Part of a small language model's weights.
Size: 5 heads of 32, MLP 448 ReGLU, vocabulary 1152.
Each number is 128 + 24 x the weight over the matrix's rms, rounded and kept within 0 to 255. Layers, rows and columns count from 0.

# layer 12 attention value, 160x160, rms 0.0655, rows 84-127, columns 40-79
[[128 112 134 144 136 123 161 114 135  93 125 113 148  91 129 117  73  69  79 137 148  99  84 102 124 111 142 137 132 112 109  86 150 138  77 159 121 121 167 147]
 [125 120 130 139 150 158  97 144 130 130 149  99 128 138 109 136 111  88 118 130 157 105 148 106 162 173 113  99 144 134 111 140  94 158 101 111 141 133 197 108]
 [119 161 189 169 130 122 106 130 148 161 158 170 159 108 125 115 110 114 115 122 105 168 157 105 112 111 152 117 145 116 138 105 130 114  99 151 162 119 156 130]
 [152 133  97 129 150 110 115 127 106 125 106  84 129 143 168 117 152 102 147 112 129 106 137 129 141 141 161 147 126 120 154 169 121  90 175 143 163 130 129  79]
 [140 110 131 135  92 145 109  92 147 127 173 180 135 119 145 151 124 123 146 120 124 125  88 114 130  80 100  92 127  93 123 145 156 176  86 126 146  87 170 117]
 [112 116 140 120 146 119 112 105 121 115 115 137 150  92 121 144 164 148 150 103 126 108 155 108 125 159 100  98 117 153  79 114 140 156  68 157 135 157 139  94]
 [ 88 138 116 111 106 148 122 103 103 125 134  98 122 140 147 130  96 147  90 145 128 145 114 138 130 137 129 121 136 133 152 132 137  89 130 176  88  61 133 109]
 [125 148 116 120 107 140 144 136 123 146 103 120 128 133 123 138 126 128 150 146 108 140 123 118 109 126 177 149 146 145 160 132 142 129 151 132 130  96 140 109]
 [134 136 132 146 160 109 151  94 157 144 124 149 126  83 101  71 105 145 146 159 141 145 132  84 113 153 118 125 121  95 133 152 140 141 153  88  87 129 101 161]
 [110  99 105  89 139  92 162  95 116 107 152 102 137 142 138 107 175  93 143 133 120  98 124 139 141 136 123 121 126 155 141 115 137 143 153 178 112 115 160 128]
 [123 124 114  94 141 119 135 134 110 135 111 132 141 124 152 106  83  90 144 120 125 120 141 137 133 142 127 149 114 134  97 137 134 125 124 148 147 140  71  60]
 [ 82 123 107 140 147  89 108 117  93 130 105  99 150 173 130 157 137 113 110 107 104 154 103 127 144 158 124 133 129 148 147 143 138 138 154 157 126 119 140 159]
 [119 130 179 133 116 113 145 101 139 140 154 114 137  96 109 113 134 108 124 108  95 123 145 104 124  90 134 165 110  94 115 115 151  89 174 110  94 166 143 123]
 [124 138 148 142 150 141 141 139 146 118 158 112 106 127 133 117 123  86  89 118 143 142 121  87 160 134 128 116 149 124 130 156 115 152 126 146 154  84 176 124]
 [148 134 150 109 136  92 120 105 139 107 158 125 116  95 137 136 111  67 144 155 106 145 146 107 139 130 124 148 140  88 109 120 107 125 123  99 141 105 134 112]
 [161  84 147 133 101 146 143 141 143 113 144 121 129 168 108 140 150  95 138 113 133 111 145 158 146 149 124 135  96 149 148 164  96 155 156 138 122 126  80  93]
 [111 138 134 111 144 150 112 122 144 120 123 115 167 126 102 103 161 146 145 133 130 114  91 139 109 124 132 141  90 117 136 152 144 102 131 115 127 153 106 129]
 [ 99 145 108  80 190 119 132 135 134 122 150 135 142 105  85 149 132 120 124 151 130 163 143 134 119 169 146  99 104 129  91 151 116 126 113  69 122 130 145 151]
 [114 109 155 124 137 158 134 118 152 125 139 142 130 155  93 124 140 105 115 119 123 114 149 148 133  91 159 132 164 171 112 128 120 126 101 128 113 112  97 125]
 [162 136 157 138 146 151 108 116 114 112 164 125 173 149 144  98 129 108 148 102 120 120 171 124 138 142 108  80 143 111 129 127 127 133 127 168 158 139 142 136]
 [ 85 113 136 101  82 124 108 131 135  91 103 127 105 109 146 115 135 112 108 131 118 102 105 159 133 116 132 136 117 143 126 117 105 103 191 115 102  63 108 175]
 [134 132 123 158  70 127 134 136 131 117 161 110 126 126 127 151  90 130 150 147 139  99 121 125 158 127 130 109 128 166 107 115 109 126 106 100 119 183 136  93]
 [136 151  95 111 132 148  93  92 135 130 149 152  85 121 110 115  92 129 117 151 130 135 107 165 132 118  95  91 128 113 113 170 111 111 127 140 137 153 101 141]
 [ 84 126 116 122 134 125 102 185 107 123 141 111 131 162 149 142  90 121 112 144 175 129 110  97 138 139 112  98 129 142 160 125 115 171 117 125 172 104 180 164]
 [143  93 131 129 104 130 117 154 133 116 139 116 111 132 118 134 126  85 123 111 101 152 187 182 108 118 100 131 138 139 134  99 151 130 135 107 113 125 145 100]
 [130 128 144 142 146 111 119 152 132 108 122 136 116 116 107 142 135 115  99 109 150 105 139 140 158 115 115  88  98 129 110 149 144  98 136 141 156 106 120 126]
 [129  94 113 176 121 130 118 158 141 148 111  77 132 108 137 160 132 100 162  81 131 123 158 156 148 142 116 139  83 116 171 160 172 100 149 134 131 180 117  84]
 [ 78 139 109  85 133 146 119 134 143 140 147 152  86 138 130 111 111 158  96 169 152 112  95 135 141 121 137  86 154 124 122 125 160 119 105  96 117 108 154 159]
 [ 96 138 111 130 144 151 146 107 112 142 179 122  98 111  96 156 124 124 134 140 136 141 148 112 114 112 122 136 151  78 150 138 159  95 123  82 111 134 154 151]
 [142 164 132 109 109  91 121 113  79 125 153 149 136 135 148 104 104 104 141 106 109 151 167 114 119 128 137  87 131 115 110  98 169 151 105 151 157 133 159 113]
 [147 140 128 115 141 121 124 114  95 151  90 136 149 128 167 138 119 172 163 152 138 113 132 145 156 105 143 157 118 138 121 139 134  99 100 131 156 151 118  82]
 [139 115  99 115 147 140 142 163 143 128 139 122 125 126 132 156 138 125 167 142 117 100 135 138 122 125  93 101 113 140 131 155 127 124 146  88 115 141 141 123]
 [126 141 118 143 148 127 138 107 114 114 155 105 123 126 124 127 142 113 109 153 121 158 132  99 116 133 124 161 158 124 162 102 130 154 160  80 133 128 111 130]
 [118 128 112  87 107 113 144 138 154 144 131 114  91 111 116 163 110 131 116 103 164 135 144 115 127 128 128 123 119 106 121 164 107  62 134  95 145 141 120 112]
 [143 108 137 172 148 130 138 159 113 140 135 151 150 141 135 151 117 112 109 132 155 134 117 142 142 136 129 142 105 160 126 113 159 151 128 129 100 121 184 125]
 [150 142 146 134 123 100 132 121 132  96 133 177 127 130 137 109 130 155 112 160 103 143 115 127 117 126  93 108 123 123 125 151 135 150  94 127 143  99  69 125]
 [143  97 113 115 160 125 126  99  83 117 111 120 164 111 147 156 115 109 143 136 125 109 144 150 142 119 129 149 111 113 133 123 149 162 149 157 163 108 114  85]
 [114 115 159 145 152 149 149 109 126 115  96 110 113 136 104 104 155 151  91 110 134 140 128 179 118 127 151 183 143 141  85 108  72 148 133 117 122 100  82 146]
 [177 100 123 162  95 118 167  96  90 115 171 170 150 156 106 123 125 123 117 100 105 123 161 139  91  94 150 106 137 114 159 127 161 152 129 134 106 128 113 121]
 [110 143 145 119  83 107 126 162 135 117  94 166 130 119 137 122 140 122 123 117 148 122 133  89 161 128 111  96 122 140 102 116 145 145 108 143 178 148 150 106]
 [117 122 130 132 137 127 103 158 120 122 163 118 133 104 110 120 162 112 120 127 116 130 125 102 163 130 112 120 116 137 146 118 157 133 131 122 145 141 169 113]
 [ 93 132 126  97 109 100 114 114 131 140 124 131  82 131 132 132 105  98  80 127 125 118 125 114 127 132 118 138 132 105 147 102 157 161 105 144 173  83 122 169]
 [112 162 121 136 155 120 133 124 149 143 172 142 121 165 108 110  92 118 133 103 139 136 167  75 139 123 105 104 110  98 169 161 156  87 165 101 128 132 112 126]
 [163 123 144 111 124 104 179 131 107 151 150 109 149 136 135 139 162 111 131 129 111 120 130 156 128 108 147 128 104 148 111 122 131 140 151 174 142 122 128 156]]
# layer 12 attention output (transposed), 160x160, rms 0.109, rows 84-127, columns 40-79
[[155 145 115 143  97 118 130 109  97 111 129  84 137 145 118 102 122 137 189 107 104 150 124 144 147  79 116 119 129 128 120 167  81  94 158 134 152 152 115  86]
 [179 108 157 140 149 145 136 131 140 142 140  91 140 117 148 129 104 142 136 126  93 120 122 111 133 115 166 108 186 123 130 104 167 127 139 137  99 110  82 121]
 [125 137  93 125 149 129 150  71 144  93 114 119 139 143 148 111 158 146 135 105 121 122 134 127 137 131 113 115 106 103 105  99 106 112 135 117 168 105 151 154]
 [125 162 124 124 140 115 116 135 108 140 129 171 115  76 106 155  88 131 130 152  99 129  99 125 103 157 124 149 124 166 126 150 155 116 107 130 108 140 119 133]
 [122  87 152 120 151 186 142 124 175 105 108  88 134 138 145 144 125 155 139 107 132 135 151 118 137 159 163 119 122 102 161  98 117 149 126 103 111 124 113 131]
 [124 126 139 141  93 110 120 123 155 115 156  84 143  91 139 144 138  99  96 101 132 135 140 119 153 162 150 123 158 143 137  78 125 133 125 158 139 104  52 136]
 [156  93 127  38 121 164 137 149 119 102 147 192 123 127 129 116 137 153 119 107  81 103 120 141 115 154 134 127 130 105 147 126 157 140 122  88 147  97 192 103]
 [107 103 106  75 103  96 135 152 104 114 164 165 133 157 135 121 187 141 120 162 126 148 138 124 135 145 146 104 142 115  97 118 136 117 132 105 169 139 156 164]
 [141 126 137 117 165 143 139 131 106 118 130 140 114 169 132 142 105 166 124 123 112 123 116 106 152 116 114 117 135 123 141 141 106 122 163 121 133 127 118 101]
 [142 134 136 121 119 109 124 175 110 148 111 148 101 120 129 141  81 119 123 183 124 166 125 131 138 143 116 129 129 119 139 150 139  98 137 111 128 121 147 140]
 [143 104 128 102 115 123 129 156 139 160 131 129 118  96 114 106 106 130 130  76 148 169 114  99  97 127 121 116 127 177 157 137 141 145 101 174 156 115 116 112]
 [103  81 153 138 134 143 122  98 105 137 124 175 133  87 122 120  95  85 140 178 139  95  97 146 119 120 140 158 132 155 181 139 134  87 122 157 145 105 167 127]
 [145 134 115 157  91 122 102 117 116 107  96  90  95 126 115 113 100 129 109 138 112 144 127 127 107 111 125 117 151 142 113 132 120 139 151 103 138 136 113 148]
 [148 124 107 129 125 151 122 140 100 113 152 135 155 156 156 117 129 112 117 157 114 189 103 193 111 131 106 175 147 122 112 123 144 135 108 108 119 185 125 151]
 [121 127 116 108  95 115 126 146 143 167 155 125  96  95 116 114 126 144 121 125 119 155  86 134 112 102 107 143 124 159 108 104 123 129 113 162 150 181  96 143]
 [107 125 151 144 158 113 150 107 153 155  90 100 169  97 149 144 127 135  81 138 130 121 110 119 103 170 139 106 155 150  96 162 120 102 144 133  91 123 123 102]
 [ 78 169 153 123 101 114 127 121 130 121 105 154 124 109  98 144 142 151 118 149 134 142 141  98 144 132 129 130 113 129 132 150  97 133 149 101 140 111 125 148]
 [148  91 142 115 101 128 145  95 157 120  83 134 140 137 144 115 109 163 158 107 144 144 101  87 152 153 142 114 119 150 103 126 134 144 146 161 145 131  95 143]
 [127 148 107 113 104 113 109 114 138 150 100 108 112 123 131 103 137 153 104 134 131 137 118 117 114 160 125 123 150 145 106 136 177 140 116 142 131 145 127 134]
 [ 96 158 134 193 118 129 129 157 103 147 196 136 126 144 127 138 120  99  67 165 161 159 106 142 107 110  51 171  95 152 140 124 118 118 146 126  93 168 122 146]
 [142 149 102 143 114 105 148 168 117 129 124 139 118 132 102 143 108 171 132 129 124  88 127 117 118 126 155 124 163 126 109 138 140 161 120 141 132 159 139 131]
 [134 125 104 128 187 114 134 120 133  85 125 139 153 109 136 103 125 137 147 112 124 145 126 128 138 100  98 142 160 111 102 133  91 123 130 130 142 127 110  95]
 [168  75 150 117 126 139 150 169 127 122  86 111 146 162 155 159 159 120 116 106 101 107 133 105 120 142 150 115  78 136 133  99 127 163 148 145 129 146 116 143]
 [154 143 101 125 153 112 145 136 122 141 162 146 155 124 143 111 166 137 144 147 159 160 150 137 136 113 103 143 102 109 134 134 136 102 111 144 149 133 136 122]
 [115 140 132 138 133 120 163 108 132 132 111  86 127  91 120 150 130 110  95  88 126 134  81  81 150 126 177 143 126 148 116 129 141 115 184 123 112 142  67 106]
 [ 91 139 124 136 103 143 166 111 161 156 100 163 157 145 138  96 139 139 124 146 114 108 110 124 118 158 130 121 109 146 137 163 109 158  89 133 128 138 125 146]
 [112 146 115 174 149 119 144 120 121 156 136 132 141 111 132 170 114 140 116 124 184 131 145 140 149 119  90 113 150 166 120 157 115 102 132 111 134  92  96 109]
 [135 106 106 105 133 170 106 106 128  67 123 130 161 129 118 108 135  98 139 143 128 143 147  91 127 154 151 155 116  79 159 124 156 144 140 132 161 129 149 131]
 [144 116 135 102 120 102 111 145 124  93  93  84 135 171 134  93  92  95  98 131  93 172 111 137 108 113 147 140 101 130  94 137 133 130 146 118 155 165 108 157]
 [ 80 120 113 147 126 161 130 124 126 181 137 168  99 148 107 154 134 101 110 130 125 118 151 110  97  82  83 145 103 108 172 101 134 124  94 107 152 122 151 158]
 [ 91 146 149 129 134 125 123 147 153 146 138 148 105 110  79 154 141 106 166 111 101 102 150 137 115 105 151 143  89 100 177 103 107 111 147 111 155  86 131 118]
 [113 113 154 128 135 109 125  97 110 132 139 119 136 134 123 154 148 152 121 109 139 125 156  84 150 145 168 117  69 128 138 133 111  84 160 126 152 103 111 143]
 [121 151 134 122  95 125 117 116 129 128 116 121 119 144  91 133  94 119 160  66 126 152  98 118 146 114 107 179 131 158 106 155 161 127 120 160 118 154 137  96]
 [144 117 135 105 109  97 128 118 138 149  80 125 124 141 152 138 124 147 116 141 110 105 118 110  88 139 132  90 117 159 109 137 146 125 145 142 131 131  93 143]
 [136 135 124 134 153 141 137  97 126 131 134  99 160 146 152  98 149 140 140 104 138 156 133 148 164 119  86 151 131 111 119 154 116 114 110 138 136 106 137 106]
 [ 95 147 183  75 120 128 135 104 132 150 128 144 105 149 142 155 125 140 134 138 119  93 132 131 127 184 168 127  94 121 148 129 107 138 119 147 116 133 163 111]
 [ 79 166 115 165  94 111 140 152 147 166 142 132 122 102 109 140 143 123 121 124 125 116 129 115 136 115 148 126 138 146 149 101  97  67 131 150 131 121 129 151]
 [159 143 144 115  99 142 100 166 121 133  93 129 118 116 127 120 123 125 139 115  67 112  94 125 136 117 143 118 169 131 131 128 186 157 144 125 112 155 136 106]
 [ 91 159 133 116 119 141 144 117 142 151 118 144  91 148 142 122 108  99 116 102 133 139 113 129 137 144 104 120 127 143 113 129 122 123  96 142 123 106 132 109]
 [139 119 112 125 167 126 124 122 101 177 138 148  95 108 134 140 137 121 125 157 104 121 141 139 104 149  98 137 131 116 161 113 123 142  80 115 144 130 109 117]
 [121 157 119 131 123 110 138 119 122 150 146 137 149 121 120 112 117 133 141 105 127 143 141 165 152 112  90 172  89 127 157 140  96 120 114 106 155 116 136 137]
 [137 110  79  86 138 165 121 130 139 149 137 165 134 169 130 105 120  76  91 164  98 133 134 123  79 101 157 106 147 117 147 128 164 129 119  90 155 133 174 147]
 [ 81 147 122 136 121 119 119 138 133 126  87 145 102 125 130 155 112 127  79 125 140 127 110 146 108 116 129 147 126 172 133 158 128 131 104 148 123 142 132 114]
 [124 123 116 165 120 136 150  94 169 182  97 173 136 135 122 128 136 147 144  89 151  95 120  89 109 140  83  85 162 122 113 131 136 159 111 139 127  98 158 120]]
# layer 12 attention query, 160x160, rms 0.0692, rows 96-133, columns 40-79
[[117 160 119 109  80 181 125 136 153 107 145 166  96  97 109 134 103 147 106 158 137 127 127 128 148 125 120 107 132  89 122  94 136 105 120 120 148  88 176 146]
 [127 112 102 135 163 111 138  92 129 116 140 132 104 106 115 131  79 152 131 148 140 137  92 132 126 182 157 122 144 112 160 122 120  93  93  62 108 111 119 104]
 [103 107 167 175 162 212 114 152 153 157 117 145 112 112 125 114 166 160 120 147 108 150 121 148 170 141 118 138 145 102 104 114 141 129  95  75 138 151 160 125]
 [147 125  78 137 104 120 124 142 118  77 132 138  93 141 133 102 108 163 115 175 152 104 116 121 143 127 101 123 125 107 144 119 158  95 122 126 191 141 117 133]
 [ 84 148 131 136 177 102 135 145 137 165 131 141 104 105 141 174 152 126 112 128  83 128 136 140  87 157 140 120 121 147 145 151 118 185 131 155  80  94 104 102]
 [164  94 103 131 143 145 119 165 123 131 129 190  82  84 109 167 127 159  74 135 122  94 103 143  95 151 129 112 120 137 110 104 133 147 171 105 142  98 114 125]
 [156 154 146 131 124 176 164 113 128  83 140 162 120 107 103 135 118 153 100 133 112 110 148 161 106 146 110 113 118 155 131  68 139 114 127  61 139  90 121  81]
 [115 185 144 101 137 112 103 106 116 113 149 159  84 111 119 146 151 146  75 110 108 103 147 128 125 118 164 151  96  96 104 100 149 111 100 122 143  75 119 149]
 [142 130 116  84  90 154 130 118 106  99 148 125 159 124 114 143 140 116 146 105 126 124 111 111 113 117 143 153 132 114 142  82  97  83 142 154 172 105 149 134]
 [144 118 135 138  81  85 150 109 165 133 118 128 118 111 114  80 122 148 132 134 105  98 144 109 115 128 111 164  97 129 112 154 126 120 131 199 150 112  70 129]
 [114  71 110 100 128  91 105 125 151 162 134 101 125  95 129 142 133 110 130 118 143 155  93 115 167 141 130  84 132 167 126 102 118 137 154 150 132 155 124 151]
 [102 122 124 152  92  84 109 130 138 129 128 132 139  88 137 166 172 117 120  87 129 129  74 128 136 112 132 137 117 147 148 142  87  96 170 167 144 106 143 108]
 [104 179 126  98 118 120 105 123 106  85 133 170 151 130 116 151  74 117 104 126 104  98 123 105 126 127  89 121 113  87 154 136 100 115 139  90 170  78 102 132]
 [132 132 160 146 100 144 117 142 140 136 121 153 195  91 101 115 174 134 109  72 138 138 127 110 127 132 128 147 134 113 121 101 120 131 126 154 155 109 166 158]
 [ 99 117 183 150 129 132 100 180 135 144 124 124 132  91 169 103 146 107 119 155 119  92 115 156 120 114  93 122 149 150 154 138 116 127 120 150 116 131 154 101]
 [122 112 116 111 118 123 115 133 160 121 101 101  88 110  99 144 143 146 156 112 143 122 112 115 118 200 148 109 101 181  90 128 131 113 157 126  92 149 140 140]
 [155 188 157 137 150 160 156  66  70 130 107 129 141 121 116 111 121 153 146 123  92 125 186 146 115 112 139 159 107 104 111 114 153  95 102 154 129 110 145 119]
 [176 169 125  99 142 151 127 140 158 136 129 119 171 103  98  84 129 117 139  85 117 169 124 130 164 135 116 155 150 135  87 108 129 142 115 157 108 104 126 146]
 [117 120 131 139 152 159 119 161 104 171 161  97 141 139 138 149 135  92 150 136 140 152 117 122 134  88  91 104 175 151 132 104 121 122 110 109 159 161 168  96]
 [155 104 137 115 103 188 144 133 148 134 158 131 102 126  92 103 130 182 115 121 115 148 158 109 123 130 123 111 115 136  70 102 107 111 138 112 152 153 136 189]
 [138 130 167 128 156 131 113 120 172 157  83 154  61  84 120 175 175 138 108 141  81 138 123 150 111 150 161 129 130 135 153 122 118 180 130 123  96  99 144 103]
 [ 98 130 115 118 100 101 111 109 111 111 147 142 116  83 135 154 137 158  91 125 106 122 124 117 124 126 125 158 124 111 165 136 103 124 158 127 163 108  92 101]
 [145 135 150 109 123 140 113 145 115 136 134 119  81 158 144 142 178 143 126 190 148 135 117  97 101 131 162 136 151 129 168 125 179 133 105 144 125 116 123 138]
 [100 131 113 107 109 109 162  99 104 110 109 127 143 143 111 145  74 108 117  90 153 134  94 144 138 109 114 136  83 151 132 150  95 124 142 170 147 126 112 176]
 [144 129 129 126 138 118 142 146 145 142 139 136 113 160 153 125  77 104 123 127 141 135 125 125  97 160 119 122 146 160 136 128  90 112 142 103 116 177 135 134]
 [128 118 157 114 152 135 142 169 177 164  90 114 131 134 165 104 176 134 113 173 132 142 106 142  90 142 127  91 159 134 139 127 109 155 110  95 125 155 162 118]
 [110 114 147 151 123 121 132 117 130  97 129  98 142 158 116  97 168 168 122 113 142 114 104 110 100 102 150 122 114  75 134 166 117  92 115 128 168 115 112 120]
 [ 92  67 142 157 133 155 134 138 158 149 131 140 111 119 143 112 140 128 129 136 160 125  88 114 116 142 134 101 120 142  95  85 115 148 126 100 121 165 163 126]
 [112 128 118 122 165 112 122 165 108 147 127 103 150 168 139 124 120 118 134 154 131 115 139 116 152 152 164 152 137 140 133 153 140 123  92 130 101 147 123 159]
 [ 82 134 104 100 138 123 110 129 114 115 155 142  93 118 149 173 120 130 110 161 117 149 149 109 108 110 126 114 101 129 137  78 135 117 133 103 119 119 163 100]
 [186 127  70  98 143 147 133 133  98 104 136 128 172 152 139  75 126 113 144 115 122 165 148 119 124 126 111 166 145 102 130 150 115 134  96 116  76 156 109 167]
 [ 65 125 166 175 121 103 147 182 145 156 114  93 133 146 182 141 176  93 166 137 133 105 109 115 118 143  98 118 165 178 151 136 127 152 117 171 130 123 120  87]
 [112 176 111  89 116 115 106 142 125 147 160 141  81  91 141 128 147 102  77 164 128 113 152 130 140 138 126 158 148 151 120 118  92 161 130 121 134 102 116 140]
 [155 129  92 117  90 101 117 130 130 164 109 149 108 166 118 102 145 138  96 139 128 171 167 101  71 138 113 100 159 108 116 171 125 106 122 100 101  90  67 177]
 [ 79 103 131 160 120  99 136 154 177 150 108 145 144 165 137 156 143 136 108 137  98 134  97 135  63 177 116 121 151 108 129  75 146 157 129 159 178 132 173  92]
 [120 150  95 113  93 169 138 156 137  89 101 109 110 117 149 182 143 146 131  77  93 121 110 126 134 103 117  99 126  77 149 119 145 134  92 103 162 113 153  63]
 [ 79 127 150 168  77 137 159 142 151 153  80 157 110 131  96 119 134 172 110 134 102 121  67 126  95 107 120 118 166 120 111  93 106 102 134 119 135 154 160 119]
 [ 94 167 164 112 159 129 115 109  98 136 177  63 119 103 145 188 170 112 102 172 176  57 201 120 132 130 142 105  95 158 152 106 159 110 124 147 118 123 127 194]]
# layer 12 attention key, 160x160, rms 0.069, rows 96-132, columns 40-79
[[137 116 179 179 104 105 104 108 135 145 104 156 123 121 126 123 169 153  94 108 142 114 119 132 133 107 128 141 122 122 116  83 167 140 134 135 117 137 133 142]
 [107 128 104 107 169 134 119 127 130 132 129  72 166 108  93  87 134 155 109  80 105 111 146 129 157 135 141 130  96 142 134 129 131 151 148 146 123 147 141  98]
 [114 160 128 153 141 157 123 150 155 109  86 155 140 117 148 126 150 102 169  94 129 121  99 129  97 121 127 145 151  92 105  71 111 161 116 143 166 126 156 110]
 [173 146 122 131 120 148 142 179 124 148 158 145 130 138 131 128 124 110 144 144 131 129 140 126  90 163 136 137 146  99 125 164 142 123 106 136 108 129 136  99]
 [ 99 141 129  99 134 134  92 110  93 100 129 106 139  81 159 150 140 121 163 142 128 142 128 127 121 174 146 114 127 148 136 176 137 143 154 162 116 147 146 141]
 [162 156 117 135 154  98  73 124 110 126 129 132 145  83 157 136 144  75 155  94 115 148 113 161 154 194 205 132  98 127 122 140 148  95 159 139 131 166 140 129]
 [104 110 177 146 172 164 126 138 178 170 130  73 114 106 126 151 146 126 105 115 108 126 143 122 133 128 135 141 113 141 126  77 137  86 138 129 129 171 106  77]
 [110 139 104 130 175 110 119 116 152 129 152 114 114  62 137 152 143 157 108 131 148  91 163 144 168 140 177 124  69 144 148 120 125  93 138 127  86 123 113 124]
 [ 92 116 171 145 113 119 137 142 145 130  98 179 122 151 125 149 143 164  85 139 137 133 149 121 117 107 124 155 127 122 112  92 140 157 132 104 118  99 105 125]
 [145 129 110 148 129 135  93 135 117 142 131 118 111 127 111  99 134 126  72 168 117 151 139 128 102 180 135 146 112 142 108 163 126 134  99 156 105 148 133 136]
 [130 101 107 138 108  72 147 133  96 146  97 121 153 163 149 112 108 104 154 137 124 134  82 119 143 115 139 162 155  99 163 120 151 101 125  95 125 127 124 144]
 [104 145 131 162 113  97 104 102 102 140 112 110 138 144 136 131 113 103 109 137 179 142  94  92 128 118  91 131 134 112 123 146 126 166 123 129 108 126 122 164]
 [101 162 170 146 107 160 165 116  97 129 138 135 108 130 117 116 132 140  81 138 173 128 125 122 113 126 123 117 154 118 127 107 127 141 103 143 125 146 143 149]
 [123 149 148 122  83 118 104 112 130 114 115 129 122 124 161 121 120 110 112 138 162 116 102 100 129 128  84 130 128 101 135 103 154 135 106 128 127 104 127 138]
 [ 86 140  85 126 109 164 150 106 127 135 125 151 168 109 165 109 152  95 136 176 141 136 116 137  85 117 152 160 155 133 115 137 132 116 143 152 118 111 121 121]
 [160 127 112 143 188 120 104 150 125 136 141 109 138  98 137 130 116  94 154 118 127 133  94 158 151 166 162 126 159 111 138 127 168 144 150 150 138 158 156 118]
 [154 106 113 103 138 151 142 116 165 139  93  96 108 126 109 119 116  98 113 120 100 126 173 194 134 126 109 117 111 142 106 159 110 158  97 127  63 106  93 119]
 [178 120 151 152 136 110 137 114 153 140 155 152  88  89 122  83 123 141 120 152  91 137 151 115 117 107  71 127 131 101 126 122 158 139 137 105 149 132 106 108]
 [121 109 124 140 103 126 128 151 142 108 115 122 168 164 140 117 143  94 127 122 146 117 101 117 118 112  88 127 166 129 128  54 114  99 119 107 167  93 135 136]
 [124 105 126 154 108  98 114 125 144 104  95 158 128 132 116 121 141 129 140  89 127 115 135 162 111 156 111 149 143 133  90 132 137 120 116 127 100 114 148 123]
 [122 138 116 120 173  94 101 106 146 107 144 108 113 107 105 152 107 156 131  93 120  85 147  72 181 168 171 126  98 102 131 124 167 113 166 164 117 145  86 109]
 [109 143 160 133 111 144 110 137 116 137 173  94 111 120 176 138 134 155 107 133 150 100 164  83 131 151 140 123  93 154 134 163 133 117 132 145  93 120 105 128]
 [108 129  78 113 109 107 137 124 133 136 164 133 124 105 132 165 113 196 127 122 174  90 151  96 129 128 176 127 107 146 146 110 121  74 137  95 138 123 112 127]
 [117 102 163 119 138  69 163 112 100 154 174 180  84 167 133 115 155 152 184  94  75 162 138 179 149 143 133 130  98 142 161 190 105 125  89 110 149 137 115 131]
 [ 90 136 108 123  99 120 134 162 156 119 111 133 118 136 117 141 119 105 164 109 107 174  92 131 144 130 112 146 154 138 142 130  84  94 157 138 147 167 131 109]
 [150 117 119  83 112 160 114 163 173  88 130 145 139 118 126 122 121 158 179 125  95  93 143 110 126 125 155 143 134 118 113  77 141 114 136 120 182 149 141 129]
 [154 138 120 151 120 189 103 110 134  83 125 140 108 112 160 114 108 111  92 128 149 144 148 120 115 133 144 119 116 109  90  83 108 175  89 118 139  99 153 117]
 [106 129 124 142 106 128 137 131 149 128 106 138 131 142 149 178 139 152 191 107 107 133  90  90 139 132 140 164 162 140 119 110 122  88 148 115 186 107 132 112]
 [134 118  70 130 150  98 126 129 129 127 167  97 129 112 121 149 121 140 134 141 148 147 111 163 133 119 136 137 161 142 118 126 132 101 139 149 152 125 167 175]
 [121 124 141 124 120 125 156 104 158 118 136 119 120 166 116 149 126 128 132  91 103  98 111 139 132 162 158  92 124 148 133  85 124 101 135  98 121 139 141 120]
 [152  88  94 127 128 160 159 160 146 105 101 138 114 112  77 139 117 162 160 106  92 148 141 134 117  96  72 114 143 133 135 143 111 147 116 115 124 143 111 137]
 [ 69 175 118 137 107 135 123 128 156 152 112 149 146 121 117 125 136 120 117 152 138 103  85 109  94 117 143 138 168 121 150 111 122 113 122 114 126 108 104 135]
 [125 100 105 178 124  94 135 114 146 133 178  98  97 113 141 153  95 147 120 123 194 109 114 126 143 176 174 116 111 124 141 117 137 110 151 137 125  98 170 118]
 [135 155 122 112 143  89 122 125 141 111 127 121  83 122 150 135 108 145 110 131 148 137 124 180  74 152  84  84 166 144 102 131 127  82 143 135 115  95 106 150]
 [126 150 175 185 132 117 104 128  93 110 125 139 130  93 171 187 155 102 147 139 125 142  93 104 163 122  96 133 130 150 136 118 121 174 161 146 104 123 109 113]
 [118 117 131 140 127 166 119 141 123 121 114 120 117 106 150 161 178 143  65 143 131 120 161 150 116 127 103 170  89 104 128 112 126 128 145 165 169 142 115  79]
 [104  85 113 132  91 126 117  81 149  98 116 189  80 145 158 168 112 186 148 135  85 122  68 124 106  68  99 145 141 115  91 106  75 164 111 157 103 107 125 162]]